python train.py --n_layer=10 --d_model=256 --n_head=2 --n_kv_head=2 --head_dim=128 --d_mlp=704 --vocab_size=5291 --activation="swiglu" --norm="layernorm" --norm_place="pre" --norm_eps=1e-06 --positions="learned+rope" --rope_base=10800.0 --rope_fraction=1.0 --qk_norm=false --attn_scale=0.0884 --bias="none" --tie_embeddings=false --parallel_block=false --init="normal" --init_std_qkv=0.0225 --init_std_o=0.0 --init_std_up=0.0225 --init_std_down=0.0 --optimizer="adamw" --lr=0.00193 --lr_mult_qkv=0.4 --beta1=0.9 --beta2=0.99 --lr_head=0.00909 --grad_clip=0.5 --warmup_steps=513 --schedule="wsd" --decay_fraction=0.775 --decay_shape="exp" --final_lr_fraction=0.0 --batch_tokens=65536 --seq_len=512 --doc_mask=true --train_tokens=561900000 --steps=8574 --dataset="wikipedia_en"
Each number is 128 + 32 x the weight over its row's rms, rounded and kept within 0 to 255. Layers, rows and columns count from 0. Numbers have three digits each. The size before them is the row's rms in percent of the matrix's.

# layer 6 MLP down, 256x704, rms 0.0744, rows 194-255, columns 528-703
098:113143040125105136112124147137091146113136107101089159157185098121084116139143081159097169100163120144159099114100124127129138077123129103147143138148115090109108179139089113148141182182150066113117184178117163069107043084122094117139137150155114126123148142074103109058147128114168205150081098066100158186142171149120164142097102093118123127135097123118129043112116133162144130150135146100198128162156141142102140121128148074112095099164131133131141157100125170141090224138132101083104099125136051123087087188136103105133107137
100:136125150203109167125149104149076182108136182176146068104101101094170141113122129081101153102081092095159110156117151073130098132155119061131097174095110121157176081196137107156045110131124106168068117103181088095161159184073065126071122101172163121170107085153096174160151076162100117039076165104112192123066114100119107144112159114136085174119146168102136086109108106092161126135228115149133155111164097158130096199152128200121123124076137093162156091129085114121135135109164138135111160107152145113119148059142157171107074143
102:162147145163144124105132120168088129130114116138164171170103151102133120132111079154113184144129087120136129121139056119194103102135094172133131068150152091077106113082142111126161126157093140154124144109123128142093163107156128139112166178068102137117106129143141112154101141100148146124061187108160109150106076063091163162130143100090119071153083093080161107171125168058147066127125121076118146098197058144155079126156114175148125157154123097139086119111081165099113107116115093165085098112181149162132094131135139147133126073
098:140124144172119065134130156132152154149147163215114150039125137098114178131072146141151091099117070106132148202115159190139153105106137171144174071107098100130155128165148153107069150102095082144094088102122122149136115095182095084111114110075145085114166155108149129140155122106162135142132146107135135118089169121130157160161132129132118095154169091114202105136064063100106161131154124123138133152131072129146124101147110128142178135127189156153155127143070158110174074109139124138157099150102163182133076104134154122111136088
100:101143174160112152181193069110096107102142168093179197118188141149118106163150183133162109167173158069147085166156114160123144150114109126122113160135135097090092116065118097181139173159053077149134125162136156112138148200118044154169152181154141138169154137140111093173174140108105154141165080134121077167159128106190089042106090127138074118084129146109160107162132088151102150180176133142131132119066166113085165133119095096095087192071089113150116107135120069133159166128132126109135045146149160138087134082109129130164157141
096:144094149095193114157122167128115118125110125114165137079139198139121118074226117115098088100083074172171173150176100101107124094118178135083127113147146138134145097150125152070111066157152162143137142215172198076131158173180081125113117054143169151074123131130110130147129102111153151080126150087164099114169066124084129122084135135124111132166101073094114179111163107096186148081170146145125128089119096083156159071156101091117103209155124112158104134065143117163136154162134153116104097117195139115133125135161100102076102149
102:065183114113075114114150115167150089143126119136099085139139088141142165125140153118125145110129132115137144091142146124121147131189074187135117168132138114133136132139143095145134142106099139181185073078208098113135110083114184172107128169129133097151120126122088128127128099143190145081045105149141081117096122163165123119087136130116152094191163151124156103145188084111134160163125155155098159070166127148091102146072100158139104149071115101108154128163140099120132174098137129146154103121093116152160114159118110180110109177
097:133117096126146230180115156173151117122130122147126112118093136108131088107139097094065107137079146174150118105105094160144139142076121094108133145124165129132169149040133201075092081147165111117120144129120171156159135097137124118083106122127146102087107152142136144186159169192136085102190124083121134126122176142158097124154052149114055129108101041093192118126141104164134172106130151135083126151132142145174104141124151159077105110173063180111126104184131131142121131111193093152134136146135107117123163131139161135199133112
098:105097096132082162119182118127112081118134176101084114091143173128131143118140109149167145135150122095057130048065149149104145197049116147140175194124137117203177137159131131112171138169104143102132102107109173077138100088140105115141165134140094109093120123145113120191121177175147157168150105078114125128130121108147123152130146140217190165117183162112130086101129087202126197166088140148161132142120129165119166123074178068129129162107108185136133135147157128123167153135101067064054189111100149125094118111090106092211118123
094:160114107185166153162117108110152169096093118094139140145134155138135173083101166159114122144135127147169060168188158137086172113136087121079151125119110119173060139123163140096144131124087084091100138077119066069115123118137086091143175168172099149103110149126119142145162118126155055110109093116140078138136139116158117090125140144144167088153190099141119109080119153131102117121128196135201152165116036118097163165112098083138128108133104146181163175122091187130087095146148083096166099108115122062189123174146117178154127180
095:122136140149163125116102128083199112172142133119067114116145167099191065133126103086116154122146098173083149145123111160118161155111095135105064021091128102153114154066117167155152180106140140145147117141085117160098120150152150148133112165139162140173156111118107133095108054109170117192129097140118113114205155134117132160124091099133097143137137139142119098132199101090078168143088114131107169120143098092081124121181129127099144112167157114149125134144149132133100251162094108178120074180191143098138117142129160148055084122
095:156148094090135098175133180192126126094138085131121117146070082155127147100150143187110139096140131117103141185164183056181103095130088102126093104125101155158092121112164187087108124091155110125087127126148190133151162141121157095159145163175102161118189185115149150155076142151140133053131107142102120060144075112100136123136099120211125158132123073149135068127136144103169052125137133139099173144138132130081118099132148123103169166149130121095117112130056130155127132138144155090160136200112161114116062132161071139179082132
099:107128145130075150141144087075103122146159172145173120129172129152087142155124131159118092100136147071119174204122079095099106112113108206055095155146154125087105128136101135133129162131109194187153138168105125181159092167074131134204139128073141161120031175131094143170103128105136125099131177100084124134140152111119108155152063099173112118141114153158174128149163105115146114137184101088094081078138084129142122080103079072135072143178117122138154106159117094142143088064109136101170167154127148070129124138086144127139137141
096:118134133114192161142036131117187095121108173068133138109194133140174114105103095154131173132104182136141074177116129129146151108096146145140130119160196164094085157114156121160176181134137107142145157176105124116105038159122145098061150101213131127103103076088148122186121165123101092140186100170154096147124173058115105125065094107133112128148102114129156137161161138112116134115149149146071130145120140153049153166076173109085139166112078136099098104137137093182150093074132113070150132172093155102137159231135124134120115191
109:076081161132150213141124094168126130107159135119083137086161108176124088136138091150156117140148146055107102170136147160125159100109131054120162150109119082169134096148138088193120111158120135124141155081140142123162137100096112156151150122142103119159140147135080115155136171104114088109120092095119173154145073158144141136130120154112100169171061084019133111081121053212169066094123150117121153105136096121125109137116165141150141119118155145132087134209099079117154084094104152165210147140146113088121094111128128107120141143
109:163050153151139127085155084119143159182124076145124119133133127098112164104127188145058158120151122132132120065125142140117103080064086220124061081088073157094153133156083125119130086116122110092039137146080190160115154121109140168061105166134131096109094194215185069114089118182124127121142172088123145150089100101093027166120100099129054164110089109167145145146110155088116108127120116081116119098128185129126136064162073196151127159124123148092144153071174103127162161112187172130082169114132191097128149186095180105122173138
104:169104130131131144103125141148112159097118169164190086129136114101138204063103053127096130100125100109092169112149131112128160130085153096098120122155096117078142129129142101107095155125095116165120148137151145131140119152136192046173150147149157136165180128102146151073106123111141159131046160096140122123159076095146116123181160155096131103135132141168141112103122110108126177117123090074137119144191115113109053140173173152119096099110114132167100134170103075168068135111115149129186048054078105143108085119135137128120046068
096:088106092133154136152188109109145065149137090100084177129103125136152081108104173206137098067135121129166183152169182132150098150100177096115164106126147103100075084100133096088138149111115085081110147197114114142168164113126153159134138067101115137175143157149166125120105133069129125187163107148136153196156114101161180144124110150155149125126175089154144144116165166129141133124193145131134125146113140106078139121076068136098098145143150162143098136093149150139139147178079144119050106121124096067140135095158110147157094161
093:105131127102185092136104109149108115114181123109144082102103147077063111118146115130155157090172133134158134122097142135174072146110099146082138147122160081127114121146085119106162110095134154131136077069158097118137130126136107164114145082178115133136154142128167088113144120139130108124098090111143088146189139168135127136059082137125092136121169137190104146103127133130098161157085107124098057131117121103101146209163129088096127139173153133094141169171140106126135074177117170156146109158145118149129143222132132129090197134
096:078160173120114152137133123147095139128110137081139177154178100171144184130079115109135101087142098136147123143164082184099092101126118166111162150089042115146085109174170123075078114095143121094129049131174148067135118080137110102084147196177100178148192120135128195138151140166165140159173136093155168165100131147129115070103154125088127087078094115139115121106123138088168166112133138157157170092106100137150134171176115091102124098141136133176154132077182144163138115104146094134147141137152133130128123133154075119128175122
109:126098145113187084145127069155135111151171148140135137153131181137162125135069111125088117113111138096112116152101102120147134141166167107102173130143138144124114115103181144123196071125160148158158092133138083092141122123128097146097121163132142087087169138123115152139121224177211053169132072143099132142171141047113137137080118163113160175073101092130115132136139136096111155137093117139145150137084177137096105118086116167112098107080135133133122150110155159121109155125128142155179159168116178146112157072136172139126103170
096:117165128137139072178131091029068089126091150059128133106159150118158132139157156132154150111104153124088100114160088123171158179160114140116149144100111154122114109168131136164168141166224155121062101127063100126109109055085123096086188093122145131094076155136148129102120154121191129142154127107086161183179152127138127127113091161148107114091140122093083105128114095135157112132089140081128108097138190169129132126120127126138156216076113139160085150133082139079177094164121156146170113111185108080147102124160108083153100124
096:221121120043113116148144101153127142132147056113102091000122088154085140157099152098168129156158120134090128110118097120120158063138069153080150146103124155168135112145107101094069145126135143135137137147210075065065083123063173147159098130081176134169192163152141103122163168127108146087126150085151104100150131202109129132119158152146136090185184136101166105149159097116076123117163150139080124110120138113089181180121141151115192120079102108113070151110145176120159115177104158130122151098126131152174138127120157175169110166
108:089140114116080151108100097141142089156091201113106148208086169094124092171136184156116181157117159175104118118222115206087120117143079130144110133139126148211055151133098174155124158134142110133126117165162130086093085095118115158100180152119140171107133122115139090151111115139169109086142071140081121158128144129172135092139127136151145080136093095168130033118147119125176164071132094093158173140096090198071140093148128164103129112105112139098169139215141157125100141109061122183113134130136078069093146103161088131163134142
098:155125120096117162074147130160125097143123124081174125120114197068072116091178143114104124120150114083101154144097101071155065186125162136181099139148133117108178132159087115114120157120070138170117143094186151135099137136119097152098115116141121135158143155060123173118132120152181122124160077179118148187143078083167180136127127137124113093109114110133129080189148152139119161147113152051143078165115143108145121107149123117146136203198116098126143047094084093055104185108120164155110134154120196034155137147176081096150147084
094:046163118103106104093117193092123110135152072123125141128105142101122134114117126130073127171096174134090140181157125096145135131180114148160149150195135197151123144147113141154114154149135108109164085101129075073058163069115146103092173202147136167085137185085138167128140154133146152089144083104159074157136122151103202173079123121143141164093165151150077151056144084086155158104118128152093142160115171138174179066122107128097169144079110157071069165124132171114127126068160145093186137080128140152050118107123160135155118106
114:178065148123108095135089133121115163139144153134093136100112150121123179137172104188135160155102097096101225123115125120101109082106120144152071081115097226115108129112134076121081088115119154112129141136121159195137162152050146124129181167077152145107143146136098112183199115142071093133150143146148113104114106097118152144114166107114120122150102114133105145069115154114165162104097091179123137131112138163137104121164106091101109098141134100117133135164122138147127152146149162188157129166087117107177098136154140121148147085
100:105085114097108144216131090064120134100086148128119126177076156173126077172164116171125082070081110084109092176060156118133124131153146177202113124181158117148121070191163169118172106180093144168107154155129186095113145142143152150120125108126099078059146172105132105122157174111193111096141141149137074123121142128148096114133186142147141123123050079141197157159089116165198067103078126124117117166085133156168155167195178143135190140159193152143118105159145051131180137145123132139173126160083125132122105141096101110148168136
100:141150104198121115171095169115056158166196073129118124125158149124079140163203120126131160115175188130073086102092139142081071145164134123159135130200172124159120163071140152156096164093167108096120115196079078157076175163072119157154119134042084078171136093142126170160135075093128126115150062086129116152163163143132082092115114112108089055093052163089158134223087099152111144135117159146156139118146122115141140181119145127088092154105135109158150091106168134072161130148112104119079166205180161165133135166142166088188159122
100:139137102128115124163115113122096118088148068055185140130090156143111179133083064135124099110136144125093105202094119164149111143147149159143078154130141155171145154116076154103136125192093133192105107067142183092112093147183094108148110130137130109091107093126164161085138095130134084148100157099107139119116130173132173143094116142041132111210117139142162117144116205194133102142131158133127095178082203091129165172147170118149166080243146135133067109131103142190126108183078111104082153083145125106050144118103078161106142120
090:085113099098101102150109108155107131108168069122109148205093070165177118116087173152142132224103055149121121116130146130122138169123113080173122111131172164149126076142116189092096143166143096110094116124114150117118076129137164169103159095102154062115088112102133139199116081161087134119096116133097117165134095087132154108157125158112108107110086122079151111129113115111095163078143103170071136141137101160098106212096154179159129152035175151115132065164148132137156118074177192107087179114122159173140109163119132101093186188
101:113127134085103165110095152067135110138126083131175133058122115106103178105175078104164145077068188124109187156095143153081142109095154163066100113198137091114167168136169166157154213136122147117117082133156098088058126164097144122091126031180117075094122149144160173147136116128150152142187151099128187112083153116082195185144143111171083106124098113192117114102049125089136154138166070102128122131104149098109161168140063153197144081133154139165113080127099092086226132101125170104152122117146139085142172074189147132152152162
097:213154076103113107156119157127163108135079103134155099103140142091111135118063101126100113108160099160145117089125103122136156158143112131090152110116091160126119111131170174205197099140115166108172104122052119195138088110143112108149101101100136157128094101115128143047138062185061149122088165182140114199125170147165087098165083146168108142096136080167137137143098130130138147134147147085134122087135123084136148130154164184077085185136105096107021124143136160133114144130147154141090113121093052124153150160150078122121183133
094:120116109189073112114149115053129108165109118122070135113170146171169065189118103148131154100117108136116107122116127050102147115118145121096120160094154186164069163147118074111105169156169170148140124073081098135128130106112158097072104141101147104207084169061143108125094146106125143108133140069147113167134194120122127127103127160160142127101119175127119070146115136134113142166134158161162081178176072155154150125139119121124189114087097145141108114120145139119118049078144123109146195158134127120145163165106062124137161125
094:087109076150199114150147211105053102159123101062125149193124116072137129100143155174147138104170089125112105128142171164134112065070154167123120151126158084136095145105140084126100122147125116153134135158079124116153151172161165115071129104132102115124077171112156080092180139144121146153099069132125114101117117116132124121121100122084130114077108198092118180134128080108159117134126129121166144119164101124173107168125192149091112168103138083123103123119183145151176164136129148137098118147091071121127139131096108096119109110
096:127138106135149121154056099175130159139088145170128087142133139125085163142167176119138173129117141105144113195128187076142131169136121148079133133151118148161101166148065135111123190072118146100155187203103133132105164144087121113186141113167133147161191131129147117176116189126098089190093148149108174126145108087153156075123087088118131111164097129126147201136041136155067155137090155172098153079088154088168154119145157111148102150119133122137096106082102100115140143126095167107139141140154082189148116147087143119057189081
095:127135145170091079148154129172148101119154140136099095074114169139113130093127125097148105109162137162149127097175136107188150147136021120131084176151156101149128148164073075101169162132148141135135114166099136135159115163168184129169158128152094140140065176145122148139097118126173101138151062156128138086145130105107105114068149199150113078087080185142086155120081112138093150109126150127140116100189078136141048151090148147135078175159113091146162130139104089094125083157136171101129137140112064143059110175132123160052184115
095:111080157105118116132131105141082156172116169065139135126099193086156180178183073161125149101158133129066093138171159152130151106178087080135143139133146162100068151139138094125131084118077113135156118162116169144150079132155088154194099143131126155146175156081139118095134117109104156133123125112032130152085183143075041109117044083131095122184178144107094185118169131163135160120090118108073143127196132126105152119124176157195115111094153114102096110076127098158077091113174108168146177097137127153179092099173134173150105149
100:140172112148153176078161170118166100099103161145160172090149131110072070143136138104118123108157138154133164128136105144062084105145131084106085146099138141084188125132141166113163154146140117144113054107103147191115181110116069158079063136163160146083109133168159144135135111116109133192169091123112116162112121139165110114156114104156082153177156136169021051117119109174144078117171124129075103153113058117133110099069114146148127145099122130159185106115152147178145141087150129129159176095076079154185126138103160137110116129
098:153114114088133185155140162108152135149171096123189103119177183141145129147162140144122112124124085161133178093111162147147095127149152117118097137101128155091140100146127119151153120111101192141144131124192118125149160149089158113092151155103094095111099134072173089082084127075144099099162129087089153078087108111092163155141191082124102129132177101144133185166179194164094126119103083136131115137098159109155193107162158110137167105088184121114195131102097140155110097156170134155060103129140114099123030130081072100135114178
097:123151145152109142099159127159089175102109132149065099192112106156143138171176123103167072113148093099100115141133085103153148142108195139096125162134086119154178116121143159111099199142083123155120165147113154097134105132135121124104193141132071158139155099163144190138115123145102130200168119114138111141117147101092129146160168094116123177135132134069163096148072126166152129122102105141178131083090069125136126133114115143086093143139154127081094085172077130141111152120110075122122142140124115092108131135147179159157145134
096:164121103129111062166088106134164099126184149124077100151122138100137066084152124097100128218101161142096147093131112157094158098190195118128103104148134173105192207106092167110098097171154118189114089161151107153125140124108130120175119116134142199133114086129117173118147093140118149141107160131119027134129116136167121109147140161156143136151101133095099066105125141156137117134083131101175169137167121104146052156139129164167138091123171104105200133074118144121167121071065106135094083132107076107111144105177131135094110125
094:116142103102144168075115110095063067097113128080107116109152138099087160101082147117060108077145168143125104123139059137146165171156066124133114143184081108142166170128133117102131073106164094121103108123105133142152104084122164138125073132130128094044123098140136168127133158131118118143153095099126087137134127077138129140108094086166137115077113108074144116115126161139167071167127133086105116130166153130124117159120130079146119114085136195095167117152124103117111090089100114082119164184125097091121156144126154144124193074
099:122140150110128137107138132171116115157133131133092163128147078124114121154182110119159121137105118115124133147119079156086123180157119095103154126161184070164134114097140144118087199108150100170142154126146083105175103178140163119128108182057127144178129143163090136161111128097147094170099142176122191138111166158118127097130169103158132064132126120105159095144107106141106121130143116160096084165133118148068123115126141140091132103096094099125132183098142100152110085094140154116103150151144134147107117146172141118113099110
095:144110084185113124150110111194144136071170140146139116134112150135110167145122076146130161076145117131099139127125125096130138102126091137081134153163128064114109115160139112128169158061200096170033106067156114128168111169071180108133133133047127136134104139132130128176117105195080101123169087164121095095099108164120076153120157132143164155143111135089140103078123083083133173122150131149111150140207119113157149099088109166111121136161091159150099137180167135117127114126067099123176067088097144137146100059115155161131060144
093:162112126203135134126095127181110116135115155158129139141150061048134118155092107076084204155106133111096151213101109181113145158127166156173141135197102082201079091119104135131109100135132098173091143130122182190107095126153089095095080125097133098080108073039130142152112091190132085176114096092135086141131135142109092159094132141168133151148135123102087045176160102166159156125142138225117092077106086128126200119173171144088073074127090130128154156141108168151088146140076068099167153110125148151130112170129086155140155117
104:151116171110121132193113140121125135087149109125130129144096100119172047196147163104090142153117120106104100131108123129108145134119132077105108142084135088158129073138109132147120124148136128135128139135080123198135048112133110156071140127187142122117120133121087150129081154148122098140164177169154139152156092164118192146134137136098140111123176169098158124061158061129133070164145099132204145132164118119075139130149188169115114110137116140144218167128110189125077132157083120148130121134179166133167146075121170141144101123
095:058108163100063164151153121129136132116170192157154114123148104162164135100124114135070128106118155117142128197135165094177158109069135178170191164176135184131027139134127135115172163152143137044087120128072127115106163084079079053114073183148103121115142141115216116119085136161198080113120126138090094083172112136144135129090194110103139131108138110111119152137080152164151105160139063116094069090036134091178136143098138185085110081080151104112157138146109178128122136159132039129122163108089090128193168128109052137120156081
102:129133172098096147134094138165104110139070142111115155088132154151144130104175128066187137094179137108196072108145134085164153103113187115152160104112080143096069144129154129127123068119121116161079119145104149109096150087244141077101094071167101103110148070151182089142072121119097123123100105130139128117151161066112159138081145148112097088169133155119126121177133077150156134160157125150148169135126099115095060156083118157098126135127142129059132171111088141101119120146159136145122112125107160153146152099083118109111116184
098:123079152159138097172114096119144110152112084133143129168105164119102127120196178085119127124147116133170154145101141116126109164155183081060109093162139107156131148120111120097143089112095119170185126184103141107133136130114110126161107103136173135091087067166148163125108101179040166085117167062121082183146118166139063137138178118100118091148102145083070152185118125088140129142121093121161108136134114115159141138118120121093113170185197105179101187102100118167130101124141038078139142092204124111164204152165094106085078179
100:132135111170139144070047166139099129117190118125159135134127156170135163133089106152129058178102057159109127149166088127131136098130137080114094127109183060107111146115161135202114093114167086115071128162145179120121172121148108143055127134132084193120125084098097096090140112121112064121088127119123143193082152123148034117189126173158128134092144132112140064171097167109131176078116156139159169104119118144088082129169079112104172092170123102140088120128112128127138162153107114149117065103134095089082131129179101151080094142
098:173131139165096141120149177092105096070168156163162088143120105128137108150149157120174148093158104033181158147111142191174139135086110124144172095153107138108159130163121164097124118117151149087090081093169119123170108109118103073126104175107057113099160119159182108134118127147163138118161100098124115070099091114089144111114215056146162098062163138183159086096090072094160108101138136148228149129127107098145172132172097113075087134083177134193085126154146175171123148117136079190096154173119094138071145131132095113161155100
099:166067125151090106186089063105107090178092125139105187100160130105163094109129139137151075121136155126126151106135152088134130160110057138131067113158119145136122143143138165092148108133093088094132108091107168165134187114175150116181120103146111120034168124114194185160158162101097141139158109165142054149171126037150099120045168129116146143160171111107119123133152128116128124090111126182151134154121090117124133121076082131098070125132129160120107109156134118167128166124087145104084127090112071091203192167114099153088122092
097:077093139109122129097112119208181125122128150103185115134129126141138107094124200127119119112111108147131123208089077102179142139085094172074163150124125149135137130198157158153144124089131121096160155134061119130124129123155099132148150078120148192120128132155090141187136084195135148178092195107130127098120080117131092146120100102119098094156109098115138120109138128135163123166140133088072183115133099159145138112120147061163145134138108106144100097169081108116138113097117105097093097143166155141090065136109147138138109167
101:164130191057128149140141161097133057160099154105142170145109126173137122134142188078155071062130146098166145148066153110089100117105182102136092138151131115055139060156107130107146117108119152166122071113153114149140144177209100109086106118076152075197125095136129145164134150084101103103111126142106100155095115139081075135125152135192126111100083143134112157058062133115087166105177108152115142128144166134079075135117140090151107157088114122167149133131174178191164130083067136136071174147134193125128113136134180135102089153
097:176088128136090174135119076076122134094152138166160119095107203116158126140154141120124116197125156152158108169142081114040085097115075113108094155140139085114103091068104108153155144140115103121169109094148104159132107093144096168082149096179116086111132097154176111114143130100148092161086195123119077108083154116146126115136108123113128110116167188087101159167147158092119077082139116133147156156112102126079170075114143148130165102101144143067122099059142132168115196154117115148122036068111141118117140134130154188104148050
099:121107159125110174110086149198127143195123126154110099148064115158113084111110118104079142090167074149100108091116133089079123144146133129139114165110083121133102060125113151102149138129096126085149128062112127069203132145141114123098167111098146137116099152140140100053104157124133126172100151089131176128103146112149160128107154120138139163137119134075143105151085103137125063137102165125177072124148145140119154134146146134121179116123187195150190150104088065167115146096105124118140116172126105118105149146074086117168174105
103:130088134144114127162153109116101091083138132087097125126086134155070144084119098128105122169129182074131109118118121145176127109127140129081116131136169062135146159139109068138142135136140091115146063114134084100105106143186152123163156176075030112175125126165118134147165111123158189154108103140141137121183155105175104123160189203112115176089120077075090107138103154164137118120060120067144135142095167160204078174146127128161102124110164142144055144144057163135139124163116126110136142122143149129121085114123166109111137130
091:188115168090121131145133162091091059127116158146116135109068096090082109107191141126120163072178161151145065115147151150180104131126162139149168166150059126110143155165106085149112149148115153142086151098071095142133080139146113074094112126161158102133159160075108158105137135095172134070109136090143144221161137175101135131105101087201159113153107217134114124132166075182146148098159137122121092111071070171134119125106096175120202130093116107166164077152110112082070120121165119133119148104172176138156103117191109137173112104
101:137142153112062132123122099091188125093156119144145069090143092141102119125113179135091132101089139087131165098141109148170076141101167136136097146092092227115141127104121132145146024046100204145199109090108158123135129161142125117121109099077112128138128152110151087133119155100034113106086099110123114080138131140157080152143153110120095060147164078166106159086110125144141124182104083121098155125135158112128095175150155067140148154130131157133128107103095147157108187140144083152145086187107084110121139142164149101097108070
098:155193080134177155102108099073118123070088162114114103101101143171103097095131095126121138148139126151184048115153148124151132136115148131146132199109163160100151129188059131169132142137105088129147144112197129154127142129059108146121193104137118115121082151138141169087124171107155151101129205094129164049175116054184151073103071184139167190128109168089090106171124139140109140104113164105126087120069118159133094158122107124114100093120127110096141117150150086150108114131171109160190096089094089131160094134082180172125136150
094:073068192104169139121152154110112127119130086119110162212073088193039114108116124075153130107138163115168160135102115131083133139130101110154145135113157125160131085137113123161125167122109111162131158138153083101145093174125135088087083111147097075125123101109158157123124105062123184155092096135153123078174120117130079131126089145123172144086143100112120166137182211096119113121062121116171162185176067110129144162122166089119152124074072100104137128081133138101163153139098124119122098094079161052119135135119203094094158125